Part of a small language model's weights.
Size: 16 layers, 12 heads of 32.
Training: a variant of Muon for these matrices, 490M tokens, 6832 steps.
Each number is 500 + 40 x the weight over the matrix's rms, rounded and kept within 0 to 999. Layers, rows and columns count from 0. Numbers have three digits each.

# up: layer 7 MLP up, 576x192, rms 0.105, rows 20-88, columns 0-95
# down: layer 7 MLP down (transposed), 576x192, rms 0.304, rows 20-88, columns 0-95
up20:497504516569514530480480515536487494495506473533494545501555466580489480545482516484479442540486483497528452566498467470480490476470497452447492485511444497525594540553517466503502569422493489466510526487479434481561522484513479483496546528540523522481547538522561480500485473440544439419
down20:558385463492531542531514525452509482521486438475485412483494547490532441475431469468481483468522510483545458454464528497524481525495498537462481555564526513498492496544523593439503447535506484469480430530449508566525487482476485454492478566470531490502493547492470514519484537470498439497
up21:510510553465505438499440503496541535540527518577494514511536462509482500502507548527522512460478488460532493490528504496584523541456578505505523507490565487495454537504534499589448539578511485523534451538499523450519455519502499450515475452567542531439578559476536428517519572478463504474
down21:519506538511480471539475509465511527501470542393471416537483569454446520501539492503507565505526497552470502505522513500494494463527473371473526524489453508524516473537584497453490515429530515527564475452519427510472479446492544529506485521534559510493463511531484555511463490559493535505
up22:509536489526471476503491507488501449499520516398531547494493518534520511504472498560509544463486551453486486529507538488511545535487536508550524564399579487473588514516532402472604451525395517447428499509529375488567555512563504514540532451502473451514469444551549421579473532535481502439
down22:431500474497538510498515478400488536479563462508495479434446537498485535510463581524511508451485442424573476446528505500477492513518503526534518436440548481492534562528631461483466538534528571504540513487426536519522478460585503521475413490623540472507472471465520532572438529456491553527
up23:499431538527510524499459527436502541519492509509595497541530479449535520462493564476571476559563460491513550463533536465462507460430434485549542513426559524548529477462521469477499473497499566450532514511520468502431562483494553518539533478452452514457550567518456461472449578485462462448
down23:529453544433447515480496464477496496535501543521500548579570492468473525512440465548522416455469462496500444475577472560494544423504507462524502470556515504436547504502553523554438529507477581463523456523575471531523492562474478540477437497440494471516494486559528547483498526545505522490
up24:511535487503533492478493561517411476522496515560471461495468516529516511445468440562464525505484453506519518488566476519547449521500490531453548443491436525487476446468473467506551537430434503473535580480480507505493463414528522420480513442485499504527476512475526476507529497561484507460
down24:491513516489502486531441545487536484493533502485535535501457439453476483475477456544512538515510506484522533519505552512499484460445533458553502512475470478435522503500509479552440492507450511484491533497472526473482453469468487449438486489525538515546483478495553559481545488484491500492
up25:495450513464406537509517497573575491464514606528500492461481500465444455529533512550463467460501487506514552509546531499477469512459501424435556514510520525504499415448530450475506515478439489514486527475511437538465428463448460454544515475457464475465500458495482490500497476509518491566
down25:462515492508545529486518485542504479454491516526553501583486514568495536566466514482477495477544579541501529527483458448551415492510510520491484509520437502557525491512443448479485520527539503509568499499488499448510556531502516494466500520483476476503502509524412573472517508561507455495
up26:590472515520438509454522476514493492452472494503487505480499474530506560464486509567484483480471511547484486449478596532519508480437498485463485523527513544506469496488397497523599534491488567482444512477486564495470525459517533503474519484513514435466504444535500502469435483487517398521
down26:507512489473543498499510535526506465401593454450501464555494475521469471446456519490461504420514482461534470553421463524528505524462533525531503482508528526477532502444507519441471566570516432528460506563490431535542503423486488435467595528457453484534480544545407471548467508491486531465
up27:505436482504486529500448522478462472492513511502541414456427595438441520510494501511515525529437449535441472534475509550528516471439466523449476525512494434541502422494470574465567423516492576461467546470583506458544499497516503502531579498539524505450494479502532494537523549491500470564
down27:523550492504520485438473495475483481499460485484436538548541462515518483594520528448489482550530507585518468519518441552516506454529517514528527508462467453469525527512507487483420477527537498494493462518527544443578491545511464527494507428458531452428553478459521539484476491502469561494
up28:536550490538591519498534499487507593537506473489522548517474526461478532542560519476537503441502491499471468433494458484443460500476541480499508434495482546503480441452391400512517471538482539468507503523494476469489506476518504563445474534502520530506469479491489430493514442457511471502
down28:499488460432490449522497443468500520507523483478527527533509493545591469496479549508506530460498494513474446564509510475504480497528515532551466511511476481519501483568481505485505481491536486561502536472563507449502586513494493510548507493549504475469475446518527529400532534519527447498
up29:472440509557490530477525493529595516499512480521501535468520546535530491410512529490495506502487502442487534473498497470515424474470538527468542474518588497501542475460482489456415577511518533536544396516546482449494498508465449516481511446527470542514510570571547511507449475518512509458
down29:467542479475435515462475483507457489431479508452497511497469521491474533464490476522538482483503538455482551562506511513503500479537441499580438593440468437520460504526576477432552535408564527535476461524465463442479471544534533492493511496522588565498516426453524523466522468460538471449
up30:491596558530484534452524424521487507484549515533478511468496502493489490499490463539545520579493522527469569427489461441557492527451485488506515460506544459482486500484534517508481468468521487502514568451479497431514513592566444554402500524504537479472541471517491477547501494591449514502
down30:500465426511511504497472487458550467506584543525424504489478494488512546435508467457539546476524491501475470495516575524469520514525505559550507505431550501495510526486521515542482440499564437533532517538480459527531550505531481467525514460552577466460427466476492545453457481549512577527
up31:475506456585551505594518504487470497481441497464455544507486521515561503417538417475515593458527518440474464462503502546539534457486477437478568482517506442533535490421514439573563475543537523519506535501471500465506469512513393477456447537510536523467504508476523457528506522557482454502
down31:529501478498529499463485523509530536514484470487573490505428495557505542525518450524567524480518528508448455556514510511495514530475483522488501471529460467546534511545520475511541570419458526513490478528501469458511531436504446519486464540504540526492419474480489474452597477442496460447
up32:513503485534465529470444512523487444567529517534413494480459438528503505489537480553485542507483512524506501525518515487523436458516467471560483487558470468453468504505462455589434557445506514520495554541473526455512452460552461492465496501539529566583496481503554453477494451494550530569
down32:469479468481480565520531522469487465531466506487508526504483548490442514469498486496456450505435472479499433480460476522515540409524558529461461478556436540502529520513525553505433574521464465450518502487562511547495468559501511511513434478471508419581478490427471517509538499458478489442
up33:506451457496542483477556509523488567541505497476535461506544521486511486533545471496522543512508544523492448446492563508510496450559499511456460467465416534521491541451515518568399512482434480468419471528476513485512630445498516471570520448501557474497489546525474497465494588578437439559
down33:463533465507516498499494534469555503436453484594467460538487448474509477545456458460495446464521520473524538523477573511479499520470524456576480500513523499430475525622510519469533474499507536486473513498478538531481461501492496490542466488423458434462484535526511491536533527510549564554
up34:518533497493438514534525455548549496469486476439495515464552489490488512538503433491568581480467496528489472445487428451479487404464516463524409426481549494530558557523456521521517551449592469468491466499432518435484507522492484524485505510412502546482508523453515552559476511501490512548
down34:493467505509531518533496523491443513488466479489505527510490502504528511489545553448482533455451506466502455526419466472510498507494481514549499462524469536507510489542502472525483472549494445506502494552547561450452556490487525477490454460500525456554524517568481483586499495560556501530
up35:465467450508470471517495533457459500538553522516513503511491429454506519572536524514510561471557491534530554503487452481499482581557524431495524505451503529418459456559455496526471466470435580504497433546512456492467519535514526470489515531486543623527483533532465513518457499384505552534
down35:528453458446480478524565441453498480513491472494572539441537474475491513568516518436505542534505579475381529569544508438522530609533458485461521439533475483536511501483466480473540553483579510497538546501493551512436573505484507590549444477481460519507575487486473484478458409486519541487
up36:497510439469462540471552539599511487505481477563502522438509462466475430487521549499526512485453518440544454496477504429528572497540498539493432458450498480485550507508477551552520509491432472476506520476458464493510569479441514452552488572521511507471419458483445474482507496484552545460
down36:497464514468504561491467495505454523477498442536478415467519533533502453516419496519477504515510472452573543509497572455540499464503545487563522488488473487580522459484519434506474499540512501554466455466552519511477441505452533521523514483505468530452516524486464522527499516446481533558
up37:512538517564504518502557510487516408545466460474558485428516552531564424535508472520466585502500530536498534505473497481559544504532468445482486446494468540502517481509494478469490518521466512559434506450474443465503475467532483504443487458548492545489477538518486521478581546535474502526
down37:518482499512517458524517488556566476502474561465456436540473467463474545504549560500425560521558498467545438465474416512486496532478511438473511503467532552451518585480476531533551540414488532489545433490537500511491529491458503519544526517444405467514521509500492433547520487484541562465
up38:539508548504494477553502372485494580520502522528511531500437594469435497496493457476491484478482510526486503407527527527489581557545488452516447529531498450489466441438441573528486466471407532464479528498514507562438514504436457526537505502514525552513455518587459469453543517490478511555
down38:518557496470473448466515477526488516575554508505489406516502480463511503567538469526524460480502501403566545504520552505522520469558515400505538509548494559534483486505471536474542475456506475425523546523515529421491501503494567474525457490562511460512409487477442513487521566483554491539
up39:507523493540544502483531499544568547489487524489531531476463499612438523545520464501560450496523521516489506420508506518464528545534485519536501457521521578517528472494443500497516483499475495465515475513532440538499449470413490514478522498538480582511398500504509473552520447459520461495
down39:497496557464483440533516429519501524505535484543480500482494566538494496545426493459503489526525479555455515546525518495524494499500568527539504512574541518526447532511535522527512489547444483474489482500547487473484492510473480510484466507486428488524534515460476471477486517475485494544
up40:550479548530523483505435407498457510481397546496493445479431445465454604447531511512483512509485488483502489498470505471501431527462534515464484494523456406462512470519491567513509514505507542513461550491514456534486501474459534465505487606493469500503518542488496539534484626439490554543
down40:481527380470493505551515551619460428470509487570470517522500515462513519530481527472485447456454515516485456453561532544502542528471482478531514541468538523444521483395522513579494418557491530531506481459510564432466508488581460499490461475540512469569501523500536438523504550455534520571
up41:526504504480451481428533493512509498544604544552381548419460403537508520499566476510521517485469453500459474505509450559556501470530446478511493511493428506505495544504462487553453522480493547473532506482490535540517472409497548385496483507534543503522466493396506508513446445524446480488
down41:466432468477535535478475521493505477544441563466563509507583537509452474527459550432520475469528425526585478430490457478580503504496507561492491575513542513509497524478549553556568481489555524483459505518496507529559538495502516549529526500472502470481535565485448512547453509535502476466
up42:474520490451530555461491502570537454501462516529543506515490513517430551499571481474552499447531457501523508505531492488444475548489572437518473603430419460461539466460513576487465470480540386479468517466492506551466516463417528549526476494488588503499555531485412453512517486499450547530
down42:593571501450537540427434515541472516461503477526440454474549511457555466495547532524456387491579525511548525547495594531572421471527523486480514514521463545495540525537536497489491549407505402559555480497493526455534472425505462487529499550474450470525421533530508426550476535464468418528
up43:522473592512498441483521513480507499506532502558510555438548480478555498459586469475555434505528520526558535487414491512468471548570504441396515530446497479480527463499492472417477526524451526605490517503461461417520485445511462571565438479556488520502469522467543550560556604535546471468
down43:557501390511507567479455526446544510517482515467487441591507516476480521527518601550485490477551463482497457485463484446583635469500437568519449475507584502531461560483481507454533461501563527418464469444511481517508516595498543465444515501476488496516495448463509494504396454505549543555
up44:488506479509456470594496529455485507479434603493588558432562485533506505563480447488547492543533511496506562486462505443474592533453517408501478530413502505514446445434483572484511449496509498467457552526512538482500528464466546427492558484492486495515492491486508459438568555520498515390
down44:498529478534537532504485518464399388580575438503523506572504438535469511576484513541467495466451568549481470508522521564476483499465582513436484508488545554543588552480519449459484580536533507423448456541501459441508525486481518470481504513527508482560521482559505467412572446510535504499
up45:566605520482497492479507516531476551518509558466501497536565463492484467458480467524471478525490499534531523452544497466516450478459497476460440496443495491510573503459448542597478543567455482534536520439471551390403513529415541533453487524436540569443465551508507455552458458573465509503
down45:501432444501469552525507538452501450436531417520414465449455477475492468470516533460526493469480529467506479488527483487424518470610470468567489483508594488573510530495489505546528497509552503448485483553484499489498613548454485542491519570485527532524502453521471502524488519436509524620
up46:560539516477523449503526571530462519571499483516559511469487501562466607557504574428539552439504491497502496479540453496491494487484508504442467531436475448550515489495397513465467486454514496548606477491519506464587506494493458479502529485517474433491512448446565475451462601477465521487
down46:409476497534490528468541489512491425500462482455494516503555392533483538511473555494514535534501506539513519495615505465514434516504500495477535458419499557475490472546525503453465417545497463514565512519472535476510503544538505484522497517532487487488525496545498549561520401554477456572
up47:500505511526540439503494478475497553573447562506472494486518515455554518487532464519458468458520535495534523491473491509518525492517501467471502464502470503525489422528536450541504509481466471498459549444520463437454505561482478503578513587501494523532499455520519580501485449467513504475
down47:518487477449575499526517412470555514493524523461490490503497498476500465468555484494473520501553526567510511527513552503456494431528473506516476416482487489542492523458515556462533526447539465518478494570499478511528464421493503512544477484562441458446525517491453483517525486535559542511
up48:461491517526496578523427494535533487506499486530449617573516530513508524453535539523506495466504544458595550480514531551468451426455584511520482511468523419468537501526500448461511467431430535447434555543464497476440480430528567441529481485523532498435484510516496521496579521447448494535
down48:476551482422472493372489499517585566507413507519467499435451464511485583460502451509456562504462502469436466516542448511509519541455519490512468485516531442470514511580528479532566495524531563550516498487475525453530507466550571527518497467530410484524513533516521493441585497505489590488
up49:497533444524576507437493610517450489580481436467529538494491530480584549504504446427476559453504468541558550449492402465434467541515436518555510467478408471453484435572528492471501523472487457448562482513530544423471526536500434460445538460452493487512533519484491517485551499489543523536
down49:528590444400529582537552425512510505527523519475455443497524565452543458456503543552566464467562532557497492495475523439484458476494542455550521579516573455508505464489446404532445455515461500617452521486531477513557464459479497466520500513576458443436557476588482528496440465537531493528
up50:490477500453453513460417450449502480565475556539528559525514529428504407482489508510570541521487474461475497477494558508505403442555530460477553521479517469467536495553506434529503474461487577506439545494512427468578447521466501454509515476499532530520488561486521512570522505543482487459
down50:532504431468497532439495559564467485501498529438471468473522491499544475523511446498466454493466557507561490541461497517508478559486538501478534555510463509479575476470495470544539543612479489549484457529535459545418530528479486471512526514481492456492467509554470543555527449537473495474
up51:565483535482521518451508528556549479501500467483486541491530463494466503534495517515517496515484496542505515500525401491500544475492494501453464495475472528510475479503488506563463458499506513507539472510515508449491518504507494539452493519517531486508512456494513456501505511520428490493
down51:509505388495474475570412474483500507571583535548558502510485479429565527483471511470458469498540508417490504475423511563527421434575506533531494449535485460454526498460572477492549581425499502486460481482494557562487521534478540436579519464459503453483515483523512529496491507533508538519
up52:513487551525501449478543500465515490492545593498484499519505489550469557501552497547550570539573528520554522440447562458466516527433552624404495530473404361460435468487493484460530557501510507453469536506499485489501513479550514466492554473520474459431508482423516480502485475513430441472
down52:506429451502473506628507508462458519540423392408547543490437501416532442510458535514435535523487476496514521510483483466500572497501475548522466487545561479513524564464477485556503545504422489419502594503570527542551589510534418458489409542481574519492573504451459497573475491509455491528
up53:478384482504537567515484540494443443547472522470561419503511451572524489604437479464513450453524461510490548581496557496497449493551477563503447507511477487478474462497476544451505524514448580465469594417537523478514444535512423491544478563543490478480561490495517593502461550493444524482
down53:521472501447515430433515513490504460464463474457476542442510520474539438517519384523587541491503514538545504468501498490534468548462561541510490483469505499445475482532431509484428502528452435495539509514534478496528569539481510452561485486552493537478499551472538441526491518466502430401
up54:480479521503470475480547514473508553527484502491504463460555468553469447551449494501525526427491537433487527425456495497487522476458434453433534537500503524544520456471469508543505490546496481516434494458513461509493483507449504463462469472476540522527486476428542507532499565525473453496
down54:525531585505445529485508530491540471494466496473452500553511501423514553532448499463535537524484433522465510499491498578513535446532581541518509445526463458524509524483514504482472464494559438491635445496443483538542423504562558445545482471493514585449566510522572545530487537432511476439
up55:508495532533450489472456587564458510451516548495592543472524439524491527517452501501556506500505552549460443510447437541512515517488485489545479477495488456471445442499391552498508545510523595467548452509478499439487472569562565530558472465527464485496475452569560478522494537554478512480
down55:524527473505523488591495486398513469522543543521572415562455492510494509487492480478541569514484525506414449429458545471435463526503507420559441364523502516414508485480577568497378447410518526515449522562513472556485457468566527479454427454522437600479516446444554573492530470499535533506
up56:449408543488410480550566541447573503503551573467493479555558512543473511500483493513446493436460547431459523488538505415515587460530475496506501498476491577578445479496517578499485465461491462476528417595473441545493431527422503500514454422548502470423436465570510503599470569405477480521
down56:501486497500450496454401497478449548497537514519536551536526443530445584575522527568546440522435465541515439541534449575480490454490481485495468463528479561486499539376539403524425515620501472479393454501534526451506565481516473484512502527542491578521503517450458526491500565495491523504
up57:537466465565426535477517478536456457557512472526502419542468566471510502522540463471527434498522519473594524508451492573575537519473495517450470489425521495521551526582464485577504564525491484512501499595452424461474511389529618480499475468479422588494504549534489482455534481517520438510
down57:447497493476458573561572485504584461533458519433459452518581439512495574510535527547457575571507540453501481566514535430492492489544483540466448494485523440469509507469536496490511435437488484499487509484462486445512490505475591501506524479537494466530496462511528507454473569499460559498
up58:586424507513507500495532498471507493547495510420465454534533550465461490502490478513503504460541436488553526542535470540537588508518496537549502518448558491532462545473455495516538494493503479468551526485478524471463534502464511534512487472497418535478513541529525522583492537478484594481
down58:514453432487484470518509561502518508448456531508542502514505458540538548490487551464482524469463487479564454456498533464547461528514507482533435454541505549551496493476461463494582556503445500471548464410464582570495487516470485541537467506480555420474456513517529502539544457492498436454
up59:488507503526446522516463482508459501524467497512533519443497490496458432475479485538525494491503509501484489492539530427483494445481544447494559507486593495482551480393379471489502501474503529444505525572517511563502465470506468532505534524535525499491539509536502489489548507558491500526
down59:479470494462579595453477431525454521535539480534491427508460477547559458516492603531526504527517478523495470481516522538514506543511559552526515509473493486527575512528453479471513513555521503501585510473516509437502499518498448461486474535415476441519497483522502573534447515420507529512
up60:509535546523507530515538526395472531496476504490458492463538462560455532539482463532487498455467515524485507545474520532569470484421476517511498577423432486496476516471482544531505526474536517482523479551513495543503507405463531513458485442559518543543436518500527509513543574506524459489
down60:437492521530521501473439488511496494481546478482477491517477557517541550483532560491515504504512506514504560517481476481511539496545511460520449546565573491485502558486474507453438516462439472494534466497504500483470454436524480495490454518501554502503534532560480536497483495508482459475
up61:536510479551535544528499485425469526467471478473484517495546525512486461472510437529562441535616507492509483501513492430448522509508532535500561471495527530477502507454452489560457547521480585590517456497482536502440539415450539552521527445457487490500543438523535540479487510486504452552
down61:410489466474541478532477518516478493514491548504527513528496521452499485557511509461441479490469469542452510444486546527475488546539539525474477530517536528568532479538487559503493498455445489507537502540525509485508466522525511537519436555555525483479501478526461532545487465483474427460
up62:453501491516499509476501511474520499533421429494467518464535456527457535529537536527472463546554520503556484514477479496520443502507517440507504446467468531501551459508501550513484503539488514486502501458472503465530455512497480429541479558530531483517457471499502521539460492532521482519
down62:502473494498522573508526486470465512447542481467528490496507548528511509557524549488469531529495536530493460516526569447502512477565513499509511482525452515488520545542492461472478478466468506540506457530456546480464430456516514494442524508460492478439522555474508456519503509506541536478
up63:466532572553539501484510451523540550506540403434525525516514451547485502487503558559566570504513566508486519522396475515457501503475503473489522407561472419469482490566460532516520489559439507486505552488491493493473554539508507472488524476507431439514461543469426532542542531523504506483
down63:495452540488522526513552486504517513496481430456463529518438456403457484436434520529454493466489532462507494453544509523527492533532491575548514515470426442490498468533533466552523526502540435585526503507440451517416476519539463496515563573561495532515521449496520535453448527480509508498
up64:495499510504506478474438512467476464549500470429511477531500523466519505453496424601529590504591544504505452542499507437466499484471512471549550508421476509473499508441492465478501466532546526540546578466535525500546538407534499496488428462492554520474542430484514495508489469447460521448
down64:462498497500475523478476490449537514505533473499477540543443522537516541484452499497474479509547499496497466494527481486458492542518534568433549443485430476482539505455500422543460495539543560482564468511522497432541447590448570468515482474459498447569458444545494579505457436532496550518
up65:486399492494475474508486576514425483533497565435422606465545504539365542513540541556511443516496429565457548452513442505485432399543499466514618472475525476512518528490499571595525492471529535436423524556481492460500533516519522484458594490478474465544507498478502541489490509482474467544
down65:546511564496490483473588481462530502532485478498476483535544492533590524484442501507455426477503534581477503611565550461515572460594496483524448479570560506491564427520502510459528463505501442435535486542472484490528494482432518526470472555448444415492482503498481488458557493543506441616
up66:554425452503497479425500513498482508402464514489513540494482457427525575540553501518478540514567414476513487469535506458554490580498481432456521461516484500486526462522473539559457530532497568433382511506557462480462474573548491486500539479450437501549471453504490502544423518499522569552
down66:509502485502535529497506521451478578478536478506552449449535527469554472518488529478468536524550480490452536463483468487513549510422447574476551518559484474465513548490545523500542441543521406496537481541435427498476513450547480492516424467506464478474509528520552498491534503500497549439
up67:425528484462508504503536515487538482452462484478509515451566531510551542467517530530546560498459548455499508568507438479532491471484467567521544438512503542493423434526484459509459401532479520467518478497509506522519449511484433574479458385514431428462489504438479508525483504468564527402
down67:428520542443383503519530527523569542525465573514432483448523517515514481472538525456439520494555522569556432526533517523481500420495471538491474522572515601532476549403428432547503484576464527452456464489420506469494562482451547473476562524440520580534582535479467528501516510439493461424
up68:517524484556509464523501468508452532516503513532535526518519556545510482488528493479531450517547377495519473474491493447503512533468487490524478465534455500449517488499524505525523507492447508519502494460516477480467511483423567524495478473561561507465475468478550489546522456506498497543
down68:454424485473439510481516562557521512440544564493465454494497479541488527477478580500432411566451559496485501460543539506492493516500428534465589487494475556490561498453482486498506452527502440525558557449556517433507474552482529497501550511480540503485514470485473464479426529573486502549
up69:507482543507517495548422568485514510536534508469520440501481514419504501492411537467480551577495495511497521398529461464522454551576484478503501452448431494436509487518436522551551610553508534493534474484519442493485589535478478500538488482520473568469541487550411455510473464466503481457
down69:520464455436504471479483470557448513537470499653521508467482510505477402485443513511458459577421544523486495531473489502481521491532511498466564523490469640547505514506533594490535444500513489560444545548492454471581434503591447514496491544498561486539570491521507484519505579533475485499
up70:544508490512511399519527473486438455502480485570540494479505473531528417535488401478545472535588472485492476503484509488541472460447495522518524442507500487524448402474463495574541476530472593582493470442507521488501509475509568472445520517520551506532524466489530524569490529495545412482
down70:481544485498512507532481518510533499473474451523512532492459500507501518527459582525482569509482532527455484485526482491467421451524436542439531494489515486454494584463521561471532454523596438533573478520488549522553491411555495509561503469450526489473425493567506538579422510485559529431
up71:520542563567556463493547480388367491579524541523468517493557511440484486517401461526484493492502526560516577542441466511497532488434559434501582412504522470460493507526467549554524498501437513504540479453544471477465532459511534474540526541432558507438475442501444465486551528550457498416
down71:492430531502509463470559409420519481591537456395485485493467488536492445545526529545517415439512527503612425495509427459486532414510464453508471491504529542518517565552428560448518504551551607413501485535485542580441525518481489504387535494476547472581477458505530513491514496505508494565
up72:496522532453558496494485437537532461497520441555541519500531402497479519499474453470493446468555501501494533574535411530489534511531391511592504473486508572468462482504508518531522477492416487554440454490461472496521479519507483462551520471517477540535481592552479470491488556501489551514
down72:522471460553487496521482474501466534455525539466527509545509511511479429481512456495487473520459530516507486496458564486481482485406507482524495510442490471574457462510512546513546506532619398478440512546466483463475464442507475473483502524537476470477534534455452528514555488545485481548
up73:447516477500548527557481503438539538424468463461571506538540491494565488531473508502562523513436555490449538467500409463490476466474459526535481512520483465545509479465539472547521450504500533510504511487491425533526451579516492556527538501468539494486451515522489444558466458561471508453
down73:464532468504466521420575500499458511536481492475492480506475497474551476530468423572529473454592485452460517486531525464519564473531547529508494526451546459512577527478511491497444489486549502450515549539535476480467452521442549477483479517453477547556500415519441499491470488518531477515
up74:497502488613437493472471473580511566532517528505471493449499491415425489448524480513534507452512582509498426473536436469492567482469546451503577520516465566530571496624459490564481459584578476551528466488510508482479500598444441457526446520462448506456526515501431470479530575507510511489
down74:537529472506599549462529466461471548545519484517525539506462460509458460516484567443533476517482465486544472491455476535474497491519573552462465489505451546502517520521473467520516463550521525490503438554430483471460503451483432494483486574545484492516509502485501514524531488526577485506
up75:503509507545541525544490423493509438442555548534491591448508495547461472494459483473501488449549458495484570492557629525496505464462477468502506469568545482507507436479535437475482543451522565489510525532524543514528454422431467474484496511483465516508526512543525462488520501507462463464
down75:483483487478386603491500506532538483547528494521521443525450554468471501475492468501519540542478524532466516534464506505510506474505524448484491548494488492517527507542464473512566469522538481517456494452516490480480447520501537475564497524506435483453474508488492496476415544503458553577
up76:454471415551520446458457575488538525543493487530505481465569526469456513485534473456476498558479450449486566543533503500546436480537518591543440482502506440492524475468450477489469433385451472437477595530557516523498414501504447469461503526498554545512467513477461513529503431521561474485
down76:550464487488530482435443416436504522532540526520515451554548464485498459520564487523485512558478483547492531492531445513503515527507513444533511448500531570529437370501504510437541526513470517465506408459538472495489577468528533435502480483582515482495532540475533522461482538505543467536
up77:430425525505574488435446503534496484402484581522589514466507489503504542512477517496554515430489478551521482518512460459491532474494547497486566494509504483503482393496448505526481485474506464459496516521568450469499516493542486552569511458478470517475442512473447553530466489494488467543
down77:557458480433469492563468549518533523525546573466507513490564477489528478521526504415523506514520516461460542531501482563499455501484540488501515488479531526576543490480469430458418484498478536455460432468459474472527508532499481443549437438475548522489499496470488481512480540590477552493
up78:561462513435550589555469551554480479542543508516488428491503557477517420471621435539558429426545496479444506507546448474466500564556480443470543479525472477497477518437554567412473525440487556535558474467410437482565495543462447483438495485480485535498515520459526480522485535513469541440
down78:493501437527488493431434437533484477457519514519501531509483515476488495610498600524534479426483491556501497548467401495492534492482439577517446495493549538478513498483412435499530530440500463503492497526428521496484505505518541580531493454500561488425482509622497596530527526468530563457
up79:516463554511459541485455500557503509524514527566468431499513507482502480531516433483535488557482521438479439530498544537490481517483472489449568482505500493467457514489521489545501497460480506456502510477467508479515472499506533518490512481488515534483476490526539505473438408469550481519
down79:486434499513483506502491522501460548508488422490538508534490546579535484505539509508484543459499510466488494559481502496472468473535502512525514548479502527492518566524502490500509484503472552500481506482480528449493475547470441521499486509454580443454480543423478460489450511472467528532
up80:584493530502472450502513600482539529466532540468519513484488490480484439458573483553472547555568453536530536496423529549469537545512445468554461483478445601468480381489530528468469457461437494464471469469441549405521540543514474484459536478562573571515593543542574450500522496497466542562
down80:470520481477535457511503483555507543481406520522463504488492551437482514505459481509556431470530464521477508472420439446446524449458456523413558478527477474590505489513612529401546508526530526450483487454530526522506502527515523527492488467435526529472491471463509540433462549480572525538
up81:565448559428443497483457480462533561488503511458553434553613479522536496484504565581541422435433511439521504442456470459521557514554524479503532484501554547538542484506384586547565516490525400491478500487423448502564570523518521497498468471552475529419502535589472565539445524467505477529
down81:558484487428487445481492500500596530566534516498576432558426487522520437520453537550579488529445474611511484451494503577498559496512490534486512490434489513541483536500506372417464486532577470475416411471411496496535500403494494566527414506540567593461394493496508518464481462470387437505
up82:527494532465452474534527464474445496545500495486443463501501438549517536472508480550534516565552422543524473518441471542475587518542504467429541423505451465496427499455459532483487505512493471494527482538523482548470490505439520539498525533505589516502532456497569507472494421499535514512
down82:524521427507537514474536531533529477510483544514497471533545496455499384446542499544493507443508437503518526485539508478590525505622469491447510508399490431552550523538517572499494448442484520503580492500465508506469557458551522505475468463532544497540516508533481515412567510468563492490
up83:438437507576487398484490470553518516484460489471561497509516490515466511491515519499558578483482507482487563467426504549480490542554506453500485467532504508486477493456477577561489491482491534436443454465479464513467512470459471444458595490423455498568475559503504505526422511510553509466
down83:542546556565522473588470516482490470569479583524566538429461497522572515467440556444514490492440509465514531581491526467462442523551521519416495430487515479485507413602470430505465572472535478421462482544558537454537551494485556590478481493486531469512475556530588477562465520575523463531
up84:481508490607455503497461483570557526519460514496448493484566493442465506508525432517485522473572525489532545542514493460490513511499494511421488512466526533511531517538444507529479502573498435451498482506549477496520500475524522474464505491466536476530549468534545453528548477528422526530
down84:535481512534531492502461481490514490503449537557560497465559502544571500574490527529531523495509471532510473504456481495532469534504490515506516464506537497475492537480524463521543530486526522523510546521518529509463511424495511458554532528437508431543558528496540546494434437524512521561
up85:510509483522520500455546514596508523507506444486569420528491487481511599505491537480499535506489591514490444486453500463464510520474436549483487515511489534525459335515427495474543543521479465478455480540562479538510494519532518534502475566435504534481529523492523514484545471517523559491
down85:569474511541533587457536504515430493585529528440519461495459484477551498491549462566497513533470476503492461467517481436546550548470484533502555535455488530440499521513465499526450515525586530536458493563480509471533494425583507443446456459435478538547550471541453532527488467544519484482
up86:444457557444457532517449485486460465450551544495487540527512494418499510583508486465514526512483575527484503475638522468489463400488455499498546527516470459469479511455524571488493494483471571487449464551545455466528508569563485465529491504541409498468525531520523462500484481490457510522
down86:536539519527516531590526518566475519511475550433541432519462485552456509521511482457450517527493449470529473571501533508559518514535526518500563519434580479542482513433486498459512570518505446474565411450486477515571501487469487457444533511492492570493471406532461472570450488505503468514
up87:548500541467509518459473529469558468552526515530521518546434457436498511452477496494479555486494538524419482454480445544490415459531494556472430426521507494479528481501458469455533522541499511457511521491561506494525413538475548547468525478503425582451486472553469458510502489430452538509
down87:536524443569506494525495543519586458463478487568524479483577522560543474539515501481547442553442434563517498463521535494583509475516502536502471504540514518494492508509514458409480473515557534463475532488512420439521518479511451513498515456583425473523559580581484455504430446480498481477
up88:476478539475491467529492537531536551487481525434489424494491427523478466484458523422527534512477614482442461500429581470540509573464450557512539505469449561451522526566497479459450616465441495467544539494580496411523495513514528449496521497500538484427481488578544461510489477512468431478
down88:492524463461482493568596457562484496504490481536501412467507494520517512485492520376511555517414509439551570479483458498525522475442518515568480483554512503473493598493458447434581511521549427512512526446470472412453529444525490468456455442470469567523537485570512518418499519523464482475